Weights of a small GPT-style language model, trained from scratch on English Wikipedia.
Size: vocabulary 7443, 20.8M parameters.
Architecture: rotary positions, normalized queries and keys, capped logits.
Each number is 500 + 40 x the weight over its row's rms, rounded and kept within 0 to 999. Layers, rows and columns count from 0. Numbers have three digits each. The size before them is the row's rms in percent of the matrix's.

# layer 14 MLP gate, 704x256, rms 0.074, rows 325-333, columns 0-255
089:567427528461432543497429542426453516490477497488494505431513505504635557448483538484477479496509499560458428508520468507527505517507536461557461477433531448505495495500560543506476533509509462492412446524476474529489531492476494529471539502495525492515428476464477511511470493516483479435564526432519507525497428435441551471514477450503490440492568484476530505494498488502576522475505501430468487549477559570469548475518459474515588513470479481491582499473514402453454442482543491493482464451453480499550495492437618488518528457514533414428543449438467548481446459462480517514489530529516453485485475551453506459500433465439489484449505510513498494509466488436512530451502508497464480599600564447387490505466513525532510534494468553535527457499531503500505526588456457
093:467556466545462500562547469426512588501485479476494475466466545533590489539507520486500464488515453541506532543489518478547407499457505518486458453511438530516501502488486433502499522505439489536558475511532413512534450487493571527471482555483595512491531458501581506530510438437441513551445528504460464510513519488485473472504464492461587451442552481511522534507466521454450512490522532496515493444555519559505491507471531554464560461476501488503542503477582450546478487536466514573508452517478438536534514484502486537393512483526526491544495483585549514572494419494477473506492483552509467553445462527587497557462411481536457365521496563481536477494495532522489427530520585503510403512570508535526492495526422464552558488554498517509532473436554521467534561484491467
097:447476551445488543497520573559543482532493471536475467441532529420487363472544523460504497498403510503436433519495488528540485508577527492510481521537456484478480516563454523521467462557503509495448471553518553471514487531452530565524560531486486477624516444571506440531524517518490602504468474483502513578519572482505492541452500519554436490554563464504487505527458559550493539457429481523548563480513514507509530500526492458480466464491449531463481483432450472535471513468561526473478480487513466470488520486554526529494529433571490391490476528526509446479570476576459458500499459514485512518476514569548448534472578553476483530473522562518492420489481510480548470550497432546535523519443502477488563541621478482502478511546502538458505469464538536473437460539495484
108:520469574464536487387513463509471544537507487479468562492522552527443540498486534548502490560480501551503540457570604462470448573448578508485502500524516450507412557477532442446486488541504473483496496482483450531488557527553461499540500473550534495436469491504478422510470467467479533509541551439465481427496449520458483579518469482551462510523558524440494532443459537492502429502492465407516525505474462512503502469508517485463421490522575469515448553432518477432486499454496525516386467455484492538514479448471520448452470453488501498491516547519476497420480451470492483503531442486478498451485457513442513486450527489466501561557527469502505444405500542533448510427473482467466508519503523456563507456552540527498531553529536522497599549511448557570464511416513583
108:500536484509506520435494485532550499492508503510526491551508515495445533524536529529443537427524501499539521524495467528480460481502498479530507493518491542450463465537518548501492466532471456543554515460509601454468425511467425514512504511511484521408536518526505532487564595511494592511521498438405443458504521469480526456513530522495513478491495539477503508472487520502515535476458538475587597497464498515555484438546529475496476467504557498459547514554492464464442481572486537460457513547420456468513523406454560505519528493545481427421403503430534520537496475595510523436478517546428464433477404443473524458552511481527461548557529531492492534443477532528539551447515530548528568481479435413556526510470430577429514495556489531473497539579544477488489534550476542
098:480532527563558521510401483500442533459543499459452590488534588470510414564503525595514542523511492523475523540537403517451503540483515471414468546492472516402484485481512490433473529462494527534449546538539458539543524445489534511470527475486577476501563511531507483537569496509459509486492492499504519576500503424530424524494495471512487508516568495463566481469483505438545454527492544432528461503552488522523458486549515591503496534430495488545513508575511517515512468449498571476452439542477476473413502548463548550523505469548517463482499454471480442506468454471481492469529546521506520437488512550462512497538578521459479550475460453483484543442505477550470480478482550518555494521510501479449412486411520529469571521461516499491431564392545579466463536527514488
100:451465499444435464471541473486513509444526465516473527527462459499464465493549554451532501468424503476529492556501411452387474464523523555512512451515506462427500536501478477466532586528525502462477486517520560506556517481473564518523479462451523489486428518531483458630511511491521630533481505477549553485486480530468492503476462450537522447540500478499464463486550547487507487422468507465552567492414467479468532457502563400455500495406419558469478553515498535474497482512497521544537540555495527494494497503471461505513518500507569495498456449480534487549503543499526433478563499518492542491390455490535511529454559482506545463454496472450533567507427448468486450511513477549501521523492464532439512486449514514490462510541549485588410564511537530561514437499501585
101:581551486509501489511448489503502456493578561556490460462546446536503497468495465540526442488491439543433502483543418517489508432526528517522522474458449557527543497503516452440513495489407485454504491479493475495558552488456540527508489458467523445455385427459465465498530541488487502429477496425476388442470536471509499480526567554489567491481515455452440453486577548517533507498558496515538477547537474452532527493537467450510510569569512492483550553516529495546471426468507535516489499541452496520512438443529547491468501457476538481489497396531468420520484501520579495487481484573472532498440526494508508501430529517460507499466514506555514500453526556437502484477572498463391523564517485523558524498491571483530503477476486445433606467506492434561485496523504576
112:541522526499579522477503532534453541507461527486522497474506460513514446498563482559524429516506509504543556506529397455414488515529500502525475526547558515561521481526545532555508498487546476502600412504515468552498511482517469495547538477592502473468511548518425459429493452454490497533538479419481499471546460495478506500479444506541516476562526449482541459460529536423437466514455394483506550494452524551462527486505550500517547519493558493536519509492460571439473479410400555504522460523497506469457520552510495439541525439506569511467571533549545513557565567442515419454511524498528476466464568532543479430496502465455522424527489524462494509495405484478474560516445546531497481523506484502509510499487490451527475530459589496471471521550547508522378516512487545
# layer 14 MLP up, 704x256, rms 0.07, rows 325-333, columns 0-255
089:562507493591459522554473500543533501495514533453534495485443431495421499554441491493458453560510501463536453454531449428518530499474507511541506509516456514464417483498508570543417527572501434474557470461522509545500514483497483478497508555440517493556507498533496514439553554549473464480502485472418516518470481534525428531555554552466415531493527458493429561458463458489512505502519518481548446524476558508491486502544532525471403481456476488446421498519514502554461505525556504505532564472525545542481544495475526523549492459519475590485498509432504546430432536515538487490470571505565436557431506470480498501507500453417566508500559539528476511510512470541541510483517580474511519533485489425591497429600514395510483498530512510435509510487566488547468480455535438
091:572576529479469479572504492508523488457591481420547461512514522485533585441480520504474470485474413461549558512494473483532542415484536507495565487531529554505536504499493435441409502517501520513566508503514476464557458444486542506520512515532567524543555476475466413475560496431493469496498438451476478444579503536502502519532516467502507500478524475511516521467526519483484544507507534517545559395480445515494472487461450506531528484494528476463406466465467468487522552505464424475565523506484477517554479421517467442484490505499457513455518462484537514499536465466421440512503510568519469451566474499474512543449529555559483539530504488483463484501503525414473457544502580374535495519505429533509616507497508560523488539527561431522481472489574509437579509537450483
095:499507508491563518521498571531479539502521522441538544482531496483486476449528562522572505526532507499501599526590506498479444501540626511473491493481486472386371544612510486517568483522473489530511472468504527481468551500481554525479524512517447562542486563519508499474464506500500509539528536480540458526529536464453504476493504510546504579439457466520536500511464564479443468489416497484493440507467480516416490520463473542512481519492475489437487473489542503540492419461516522550498497529504501459486500566521476502504529444512483471487458554517439488398561496563504502471492444554512487483504468491524482574513600489433427512496518439452517504495515469458558454512478422513522471466542556465495509530510606484497512504453407499619582506525503516526481534440496578
109:460412506523578511425518493423437525468511462526438558558500579448492496531544544525495469504493504467519491527480514543528466572429485514469449525466512416492487490441471469454467424499439513468578478449461515517471436553469463538488508528611539548548502431467550489481540565467475455535526570482537481424566441486531520482453431506458498584472498471472497531431498557473551462489533519478461539527512536481576458571578488514526470551616493491551485502506493463409532548498453445487501435471443428513547456477467521504435595469500489571424490524515502475501536534496487477493487480545508466486541519553478489481557479506536494483555492498448487486468495536506626512510491427442498536504461499482538464545490505498529493504476550481485498485499533455486487498483508525
101:528448471504476496518507512448423440547497473469428511536494435498485479404516516525527587505492497535466476536475463512513467512591497523452434508487521447442524462495490473537555479441534477520460555522488453476447496505510543530464516555508562459515517506486547498494448497503464457503537521479489555545439479521505456498486426548513468485498521522502524491491493524552542513494450466521459483533489549498451482524497549510484556478501465554477349452445473527560605493438480500470467526537463397505461561514484536577539531552417469444485478490500488518470544468496483499478488537423576540501494464459529505423460511528467509615472471539554490395557481540541470514504417462499507510577508500548528472525530448459536469490457544454530534458536450572486486512382538494
097:494426532497481534514474445513484475538481518476400540545511493524545478509480463515495628421436536576474509577546521530534539482536554443395414494467543488578506486483443469428483488467522476488479585475493497449532450496554495458470478550441534537533465511542437537399459505534497416547532468478463461493484505516463501575493518436518466474426551460450523519511518508449492563561457474445459464527494512506520453528481477527486529451490495462513525548468531529521559461422518534518402476523506525512535511492481470478580451446502527498512452554439547515483514550494453585498534526506553475515526487541474474519536558512472585449505504526464481539478500506495451488588509493541497508546485437522527483497503442570474443533528558465516497479503490419512449555437514516
102:515557462516593521420510514436389560509457530490482547452549480535510484467413543451542452505519499560507518523536569385531477493497603490452520522532478439586429471458529526502522494545506481531559444564508530467504527535510533497536550477497527475502479549511480457548477510449500458545475528509522464454482452529528534513482499479412511572485498490512503510503512559463419510516520545495533475489512504493520481544508411522533560580539507460486476527529549462422509541439471443443550477486415464504454487542542537483497523539526556447469546459558493420479537451492502517512507484419463462455497459530484468519490531540494454469512527518535448572424431468544480515491601555518449514489485548465432515479510464493545443557526492511495550539466505554497575516478483467
104:526536471452559499487573467561420503455498501483530478450535539516510591466540435498502489505489505502486495553446483553467492448465457544549489475527563515541523542519477445442554429497523533517491477523505527545445508521540565495517474476487471431543465581533449487478561477585550541466518490466515524482514548429500507489507517517494561550526515507472470441474574478518525488504492530498531503533569454464464501523550514489541462559403576509474545513440508586436474492566452570603514520492502471457524492511552528552481479458444448589492504522563456506560412552537529504449429448486571558519519513554564543464453457510575467555560435487465505517489501497466498498414484456465483469517481461499517538520524541437493508483498438491526562485444529557539541468509557529
106:509474423593535531540481438388512496556437444496508498520436485492503485540467470555470538460494502452501473500565516362549487471507497484497496513460496505490503450513505500506470510429483520492497457576483454513523467480492446552515521563516510463490460483428500530536439508491518495559486501497529504465525536504452532577466535497394426434435471562500488579514424555432495433534528503487516469476524486544525443458444497495465501549474487440502537429500441454533507485526512516474441520466473566508495518459527523518491561466456455475494494517480505528446481495532515501485431525529525532491598524457494511531499472562511484409568450428520532419535554534508521464531522472442513416476454521531442500543484517543547549422505547498526592511544476498485507456421472427
# layer 14 MLP down (transposed), 704x256, rms 0.0629, rows 325-332, columns 0-255
088:516541497480461480451508517510472434443439519465457464444561471542499529524516423498516504450500555503483499518477529456450456521514450447532538435465451520527534492541502529465521480486543555413513523489470426463463533456564503496514500450537472500418520421466524493494477508486459574534542495545547466435557524525525453516468476501515496495582480497526557524486545507434537435475471559498538429570542488490484462503417465487473516502508528441561507492488460490392543461539491545501509507465471513485540456523493454543424494542542523488553527478539514527519557434431469553511506466434537567536515477418554515527561456479564445482460462454449473538499494476426463505442506409539475479570464468561484452549485556582474531503475525495550461479451540593466538443557500457
092:475459549455551465514544518472560535472453507483458499493518568547474556511558480504574551500492540513484480494510474512574477473477532552506449533536573437453519526529476570536515465452503554493508460539470546594521494459519480500443577475485562427502436498485542500452496553618601573469502530456567470546512534454544484486483514523513489469492467450419586524469472537459462491497559486457499505578455464541427469551528566447483512576520550559482559477492477520519490446497503490465482510513499456478460496472487537533500519485516528461513500510530503546506545475546458520576539488470559544539547562491504509505576468584493485543500456466446507512580518573519509490484523480554501506450499491479440491514454475473517510522391513468530582457535497530536492553395552444
097:544505551507478517459495545476457471490472482538499546539503542523507510464547494503517495503502445461471480479465487511493472477506568477522502428505450514467503507500514438502424519544546437479451481483555524525406509499537564524506581478481435472518549516515511522550495505551437552423431530387503435522498513496494523540477488427558430468464492509504540502510472555612540470459470453531516466524519447579435420500554555553504428491473466462458557508532519454580506452464567523510545555479537481477533527578498453551485489464525391503552479463455437493519522500464540503590453452535505462499496524510569524564509538561468527545480454532453515448483467529452576459546446459544562508529421537517582540469497488539536513531511454454504506462483548506528436529486536512
108:482474514525513484434480477435397485417503498532441476540515619437543557497452475501595487501471532507509464490468477538479514456490428524524520479475482527550458519470465483445481452458447496508566492510464515504511507592407482534491510487591498558487496513492466494477476514550446460513495525520477509508496526548586525431472477556469475552479481524453492506534542463466530514496486520484426526464523494491566548524445436453481469478563449471503467548523512495477506567476558465467598455467509424439507551465488502464470530493523497482428457487474559518578428534577466443508494537474509488472612518506510476515544398471565523435514459494498536534546473499440547511442528422489514489484539468515483415559514448485511481489532612537519472457494521452483487501519500547
099:534454542474498502564443494536486495421503515474449506518527504515430519563479453492442455536489466527512443511523486512516583456593553430542540550444549543459556492507483503416546443512535526521468536423493452483504527472507554545390508515556551549501516452521535522501474537505504525453426521480533514546455494492554532568483424540560505486540540576468493450540549441510441549478468516455531522452590508460463560525503440542523462435461514497529500529496508539418580482512552540543533561489512485542421475499459482460580509493498493596562487506509467499568464544512432516516494558472526515429480522506595549542481560537579574518542534522471442494527482478444473543493479505519467492569485504453555513487490491477549445486483473501460495495517439502506482481482517498
098:573461514435491518480507531438474488479538509516652500521466520402536550480451601427497535489512530524592425530450562557513466509529486491515498536477491551521478423490509530490536528502473480527493514454525531548529487474518512522573531502517507452592473500508472534571537553479431544460490508492488496544533405462459557457493441519489498522446467547527509508440468552514513518533562505432498501535516481469488472482512587495517504471448493534439486472530477470393501437537422474507484509501470543443461505512551509558527540547456446474443481483514418451466480449486470515573470555492479469531534478440463529490474543539536524544492478510518516455554555511480484561483501514504455489522429582507441473510534550438447492518467509535458590490423494488521533513568448485
103:443537499519523478520489482482452566506534466473375484490521546571534464500542504478525435550465505480466441525472531462462449489540534452436526537565529437480510523525514517494474535548516485439474438484517469500529557553534515432516499498416502514538525529533435489488424512457600561542491528498458483468454451560568505499496511501488511462477558518446453540529489580459528504521420470501527549480493482483576484421470556474484511536487501426505462508544590565474430528495434435487514453512458492576494508506403527466436562503484504469487457453481423451440488528522527498603462487500515539451522521505470478566466528481536488478454488487500516542493492452532530487506469515551519412484556464466501539494450450553478444527548474437544551478483508499558594490527551545
104:438504540498427506504549500542509463528405463487501526508462540408445539522506537455481474515518446491511442467485531492461453531438507531493446543461559515472497491506438459453530558474592491500517517481397535526484444524589525527443505445481554464535496547553580535489571528497568533430451531522543614526475472458530448490500490474428498513488538545436509484521460492496459459479470497532502475446523428484473516510508557508490541516429527572492503449505519486461429523562498569553506492510467505437492472496490516532537504503405470596456541531482520520522436540485520499566505530550560455496519529527519435475496497563590518495590506471503483518436493462477530536454506517465519454533532453504529482528505409494494534478559499523613529547478496574491515465476523448